{"hidden_size": 192, "norm_place": "pre", "rope_theta": 10000.0, "init_std_qkv": 0.0258, "optimizer": "muon_variant", "decay_shape": "linear", "max_seq_len": 384}
Each number is 128 + 32 x the weight over its row's rms, rounded and kept within 0 to 255. Layers, rows and columns count from 0. The size above them is the row's rms in percent of the matrix's.

# layer 3 MLP up, 768x192, rms 0.37, rows 598-622, columns 128-191
size [101  99 102  98  98  99 102  96  91  97  94 101  98  95 108  99  95  91 103 102 100  95  98  94  90]
[[145 111 120 135 166  82 138 163  85 180 168 183 145  59 127 188 133 108 117 108 136 140 128 102 175 166  84 123 159 133 125 133 111 131 163 152 122 165 119 170 169 132 139 118 118  80  96 114 196 155 165 127 159 122 121 149 111 112 196  59 141  88 137 129]
 [136 173 149 116 105 182 161 111 103 142 181 133  74 115 112 150  82 122 167 121  81 158 147 149 185 121 135  66 141 132 173  99 177  98 146 207  94 114 107  88 136 156 105 107 143 145  97 180 150  77 106 144 129 167 103 143 154 114 102  85 105 122 194 128]
 [ 93 119 185 182 137 120 103 145 126  91 129 136 115 118 121 177 177 143  88 108 134 133 165 150 157 148 120 126  55 176 157 190 107 106 143 153  67  55 129 110  80  88  92 161  35 156  58  79 124 122  91 102 131 126 117 122 188 141 180 163 165 156 100  88]
 [129 115 121 118 125 128 187  99 134 108  65 137  47 161  89 112 145 110 127 116 184 119 173 121 165 192 182 148 182  85  86 136 140  93 102  69 176 119 180 111 183  68 129 138 120 145 113 158 122 135 106  92 111 163 115 113 162 119 168 150  96 131 166 161]
 [ 87 111 166 126 161 163 105 132 135 155 150 126 149 127 139 125 199  92 154  91 127 129 129 128 145 134  93 163  98 125 222  81 102 146 112  95 149 110 124 104 149 132  89 102 191 131  81 137  88  67 124  83  93 129 135 161  66 127 106 127 145  83 149 159]
 [ 87 155  90 123 139 111 137  93  70 168  86 128 162 116 111 119 119 132 163 118 118 126 113 125 107 119 104 128  69 105 159 133  98 200 133 100 130 208 143 132  81 187 100 122 180 114 175  89 117  99 139 168 107 128 145 110 168 157 144 177 205 157 121 160]
 [174 134 109 108 122  85 170 135 167 167 126  77  49 114 159 134 110 158 123 151  97 173 135  98  99 137 110 111 149 127  64  80 146  81  97 167 126 117 162 103 137 198 146 139 175 137 141 158  84 139 115 123 110 174 106 102 173 106 138 171 108 149 149 158]
 [148 171 133 100 129 153 109 126 152 123 173 141 193 118  94 139 146 143 128 151 157  92 144 125 155 137 155 107 154 127 148 100  95 172 129 133 109 118 117 106 124 106 154 129 115 159 150 102 165 113 111 120  84 117 130 131 106 144 120 121 141 126 135 144]
 [ 77  97 121  69 121 135 137  87 140 119  87 197 133  44 121  66 173  96 132  90 122 100 124 163 115  99  98 134 127 141 193 159 152 174 121  97 123 123 126 113 152  70 158 109 175  89  89 169 177 148 182 129 172 120 115 106 127  17 163 110 128  87 129 166]
 [ 90  94 100 139 114  94 137  97 176 118 159 101  97  52 117 112 149 207 116  99 166 185 109 151 158  93 133 121 136 101 102  55 117 146  64  97 103 142 156 205 146  70 138  92 115 127 112 146 185 135 130 159 142  91 120 183 111 138 130 120 165 123 104 175]
 [146 111  98 125 149 138  93 161 156 139  99 170  92 176 108 121 139 121 154 101 119 135 157 151  31  90 108 100 144  56 150 159 127 161 162  68 154 130 106 143 121 161  98 117 105 152 149 107 114 163 118  80 114  61 125 142 121 106  64 102 143 102 137 161]
 [111 153 173 159  93 105  89 112  94 178  45  90  85 114 135  90 155 168 144 121  87 118 167  74 126 157 108 133 100 100 166  80 160 163 155 111  87 129 147  99 103 163  94 177 128  68 117 138 122 108 185 137 116  61 136  41 129 157 118 209  85 136 103  73]
 [ 92 111 104  99 111 104  95 112 158 127 172 139  82 134  95 154 124 139 102 161 173  90 139 152 170 175 137  75 113 141 138  97 138 127 154 134 143  57 149 162 106  99 128 159 182 119 147 152 167  93 181 158 109 131 102  94  71 133 126 127 110  85 138 130]
 [115 169 162 145 108 140  59  93 224 164 139 152 149 105 143 172 211 128 113  95 184 142 136 203 119 116 123 114 155  97 146  70 145 149 140 153 146 112 185 118 136 101 132  99 109 158 142 123  88 159 156 100 132 103 146 125 148 104  76 156 133  90 142 100]
 [121 134 126 150 148  80 185 110 123 133 120 100 156 167 120 129 124 189 198 137 180 130 116  80 132 135 188  79 106 209 148 134 137 154 126 181 104 144 108 123 105 107 129 154 113  69 197 129  98 109  96 117 185  85 160 122 131 123 160 102 160 171 143 149]
 [151 190 187  77 101 141  97 147 117 144 109  73  82  76  96 142 101 144 104 116 104  98 142 142  82 138 124 120  82 147 120 118 124 193 149 123 161 133 107 173  66 136 128 155 142 133  99 171 124 148 116 156 173 121 176 140 121 137 167 117  95 111 122 101]
 [114 128 133 162 136  78 181  94 156 147 156 116 121 127  92 169 110 130 164 141 109 162 152  74 146 148 133 105 148 109 154 121  94 101 202 155 100  61  63 159 190 116  68  77  96 137 138 105 104 123 170  65  83 164 138 101 119 180 111 183 139 164 102 113]
 [131  92  92 170 113 166 101 120  81 176 157 147 105 163 144 133 146 113 138 107 144 117  94 127 118 111 112 140 122  93 146 155 114  96  96  99 112  75 125  74 155 139 130  72 119 114 105 155 123 169  90  93 140  62 151 175 168 123  70 118 161  94 150 173]
 [ 89 115 165 125  97 120 167 151 160 178 134 145 144  93  74  88 147 131 120 147 160 113 117 121 121 147 154  65  77 124 140  99 118 116 103 114 108 105 151 175  99 196  93 144 149  70 110  99 122 158 118 140 147 147  94 153 143 140 187 177  86  98 102  63]
 [136 165 159 113 136 116 105 136 118 157  86 101 108 122 112 146 141 172 119  49  87 112 129  93 202 192 122 158 145 177 124  99 126 139  89  87  84  95 168 139 115 128 140 130 134 195  96 150 145 106 154 110 170 159 158  98 118 114 141 114  78  95 162 140]
 [ 69 147 115  76 130  84 129 127 141 109 146 160 115 144 147  94 154 102 129  49 100 187 119 114 109 196  46 116 164 106 126 152 117 168 144 113 139 122 107 143 168  87 151  95 129 174 137 134 164 166 128 169  64 152 118 109 110 147 164 140 183 113 142 167]
 [128 131 108  86 146  67  92 142  79  68 115 124 112  96 116 125 133 198 151 156 207 128 109 141 111  93 136 131 152  96 126 150 116  72 147 164 142 109 118  88  81  92 185 153 120 194 116 180  88  99  76  83 137  74 119 104 130 212  99 151 122 165 134 199]
 [118 146 107 168 102 146  77 158 137 124 136 112 180 114 155 142 152 132 163 115 109 120 111 133 148 187 129 120 116 136 104 154 170  36 162 102  91  95  41 125  61 135 107 137 116 122 138 106 121 135  83 141 104 180 116  93 131 126 117  95 133 135 180 140]
 [127 110 135  76  73 157 156 108 111 152 137 109 105  61 139  64 146 167 123 102 140 183 132 138  87  94 131 100 113  68 156 135 141 135  77 127 114 109 114  99 144 129 155  98 130 121  85 114 116  82 157 156 131 110 103 140 125 120 121 126 167  53 141 213]
 [137 169  98 117  69 159  89 146 142 160  64 175 123 118 105 162 130  81 127 109 168  82 173  90 148  79 160 156 144 128 175 110 131 164  79 161 143 139 179  97 187 164 148 156  95 139 131 112 107 125  90 103 141 139 139 151 138  16 143  98 143 121 124 169]]
# layer 3 MLP down (transposed), 768x192, rms 0.122, rows 598-621, columns 128-191
size [106  97  97  90  98  99  96  87 120 100  99  95  98  92 115  95  99 102 101 102 100  94  83 112]
[[128 173 151 116 167 131 101 111 160 140 148 165  87 115 139 137 181  92 119 108 120 112 104 133 141  94 102  86 132  78 163 151  82 174 161 154 137 175 181  71 151 142 102  67 117 113 203  77 117 105 109  78 114  80 144 128 109  63 157 129 110  99 173 143]
 [121 167  95 148 130 179 121  66 139 138 159 101 101 157 158  54  99 117 118  91  93 161 152  87 134 127 154  96 162 229 135  88 145 139 109  57  97  90 134 163 134 150  83 155 128 159  92 117  96  96  62 134 104 133 134 155 148 123 185 100  73 186 176 104]
 [150  92 171 104 113 132 144 166 177 112  82 202 130  94 105 123 110  98 115 128 124 113 173 138  92 147 168  69  81 113 164  72  86 161  82 155 200 107 156 126 119 167  76 168 117 136 169 171 116  82  91 117 109 109 158  97 180  98  72 141 146 126 139 171]
 [150 161  72 132 138 110 105 149 142 160 176 100 131 167 120 190 153  96  61 138 117 103 111  62 128  47 136  93 108 112 134  80 122 101 165 146  34 152 126 123 119 125 136 129 135 136  96  43 135 112 170  72 104 115 151 184 133 176 142 148 154  94 148  66]
 [113 133 161  91 170 138 202 146 200 155  97 117 142  86  89 197 138 107 137  81 100 139 183 124 145 144 207 138  98 158 118  84 122 195 110 129 139 161 131 107 108 113  90 173 152 138  87  79  64  94 111 126  84  87 120 130  89 159 129 131  99 138  68 110]
 [140 146 131 119 154 117 108 151  79 151 136 122 116 135 137 112 148 127 198 139 155 126 192 111 154  77 150 159 129 135 122 117 124 129 132 144 157 124 131 211 148 125 100 154 144 186  63 113  88 117 162 122 101 127 165 122 113 162 115 107 136 100 148  94]
 [116 132  80 127 133 134 101 194 168 158 117 128 128 171 120 144 193  89 158 115 197 112  87  82 143 138 157 168 125 206 175 129 175  95 182 166 146  98 148 121 150  93 145  96  97  62  70 107  89  84 145 122 149 119 154 164  95 125 125 114 100  91 147  69]
 [142 179 111 212 179 120 112 113 112 144 123 131  81  95 141 139 118  71 135 101 103 180 193 100 141 151 145 208 114 163  93 144  93 123  99 169 190 133 133 100  91  79 135 142  90 134  81 105 130  90  88  96 121 116 109 135 122 117 167 141 123  73 149 192]
 [157 182  96 164 164 179 133 183  80 138 164 107 130 179 197 160 161 123 143 159  99 109 108  59 112 144 119 146  94 109 113 128 119  80 126 153 133 135 155 156 139 152 108 138  81 125  99  63  72  97  86 149 117 160 154 133 110 199 131 103 119 184 144  78]
 [149 120 130 118 191 142 159 167 107 109 125 110 117 191 104 130  70  96 158 178  77 128 198  76 130 128 160 115 128 231 125 155 130 143 165 130  94 157  32  89 105 146 115 146 149  99 114 103  86 162 117 146 135 145  92  95 150  91  97 106 138 153 150  84]
 [156 130 127 137 119 122  73 158 105  96 108 143 110 115 147 147 144  90 117 111 133 141 109  59 132 167 169 160 133 196 124  84 152 102 147 156 119  85 104 154 122 151 120 103 172 138 129  90 114  90 166 106  80 131 127 117  97 109 146  98 153 155 193 130]
 [106 149  62 156 106 138 127 145 141 101 127 144 154 156  97  99 146 144 112 139 124 161 126 148 143 104 127 103 124  93 154 129 174  32 143  98 142 116 100 134 151 103 145 168 158 152 122 152 154 108  94 100 186 141 115 171 118 119 122 104  93 126  67 121]
 [196 138 136 152  96  64 123  96 157 134 153  61 146 145 127 133 127  99 124  76 118 128  93 173 171  58  79 149 192 131 163 139  96 123  97 129 191 113 105 169 120 255  82 160 125 174 103 155 106 150 152 159  81 124  87  91 145 178 102 121 134 104 175 152]
 [116 116  65 198  84 187 225 142 191 104  75 150 123 158 143 166 135 110 103 162 128 110  92 150  79 103 110 137 147 176 162 100 115 123 139 121 105 142 148 123 109 175 110 188 130 181 150 134 153 147 139 124 164  54 145 150 127 138 135 113 149 138 121 150]
 [125 144 144 149 188 136 134 163 144 152  75 109 117 143 124 125  94  97  87 146  79 139 114  79  66 171 145 108 125 214 128  89 172  88 145 140 101 134 108 141 160  55 140 154 163 128  92 174 139 119  71 197 142  74 122 155 170 145  96 138 158 186 168 154]
 [170 140 107 119 114 152 114 177 117  93 108 170 154 156 145 104 154 118 129 102 120 169  81 120 174 129 158  95 164 131 143 189 127  75 155 124 148 157 108 122  89 130 123 146 149 127 150  10 134 147 103 130 105 151 141  93 151 114 141  90 199 117 160  92]
 [160 117 137 103 156 121 105 128 116 151 161 141 106  50 136 105  72 186  84 140 141 137 144 146  84  88 119 143 134 179  77 140  60 149  92 156 146 137 117 142  59 113 106 150 158 104 117 127 155 113 125 158 174  97  91 105 147  63 120  37 189  35 155 141]
 [193 155 174  80  86 106 111 102 126 118 131 131 153 115  94 127 126 178 159  89 167 138 166 119 127 140 133 141 136  91  87 131 109  72 151 140 116 105  91 190 170 109 109 141 158  93  88  19 146  59 112 148 128 115 142 102 117 131 176  78 109 125 184  65]
 [ 99  74  63  82  61 103  99 137 141  76 109  93 202  94 108  87 198 144 166 159 105 127  90  67 109 123 130  99  99 127 104 134  88  98 101 126 200 108 145 119 122 163  75  64 135  79 126 135 109 189 157 122 205 121 135 127 139 125 126 113 133 117 112 108]
 [110 138 118 100 144 128  77 124 101 102 111 129 124 159 150 134 124 143 152 153 187 119 151 149 119  98 194 134 105 255 126 106 136  98 110 183 169 169 150  74 120 110 131 139  84 160 126  97 111  86 140 125 134 163  82 144 140 169 152 154 122 203 219 154]
 [108 115 120 148 135 132 150 120 107 115 149  84 149 100 147  80 188 130 109 113  61 151 180 136 126 100 149 164  75 105  81 169 127 164 110 122 122 131 120 128 106 135 102  91 163 154 122 147  95 111 135 105 118  83  88  65 165 122 134 118 145 132 145 146]
 [132 105 162  90 134 158 136 180  91  83  76 117 140 120 151  91  72 129  97  49  91 140 205 148 123  50 148 131 164 144 108  64 106 113 162 149 136 155  85 110 164 125 130 181 185  77  95 118 155 158  97 145 140  98 101 108 140 137 137 128 133 125 125 175]
 [ 92  98 121 128 139 146  41  71 120 153 140 142  84 107  49 106 118 104 119 106 132 101 128 183 102 136 159 121 154 255  90  79 158 107 122 155 119 101 136 221 134 141  97 115 160 141 108 174 149  94 134 125 146 152 112 151  90 146 136 122 111  87 125 132]
 [106 148  85 169 128  91 114 166 166 182 140 142 149 204 129 127 151  81 104 146 100 102 199  94 173 158 154 118  78 191 111 182 131 102 195 132 141 122 132 149 143 128 101 151 126 133  87 148 110 137 104 170 104 184  89  79 104 169 100 153 125 139 128 105]]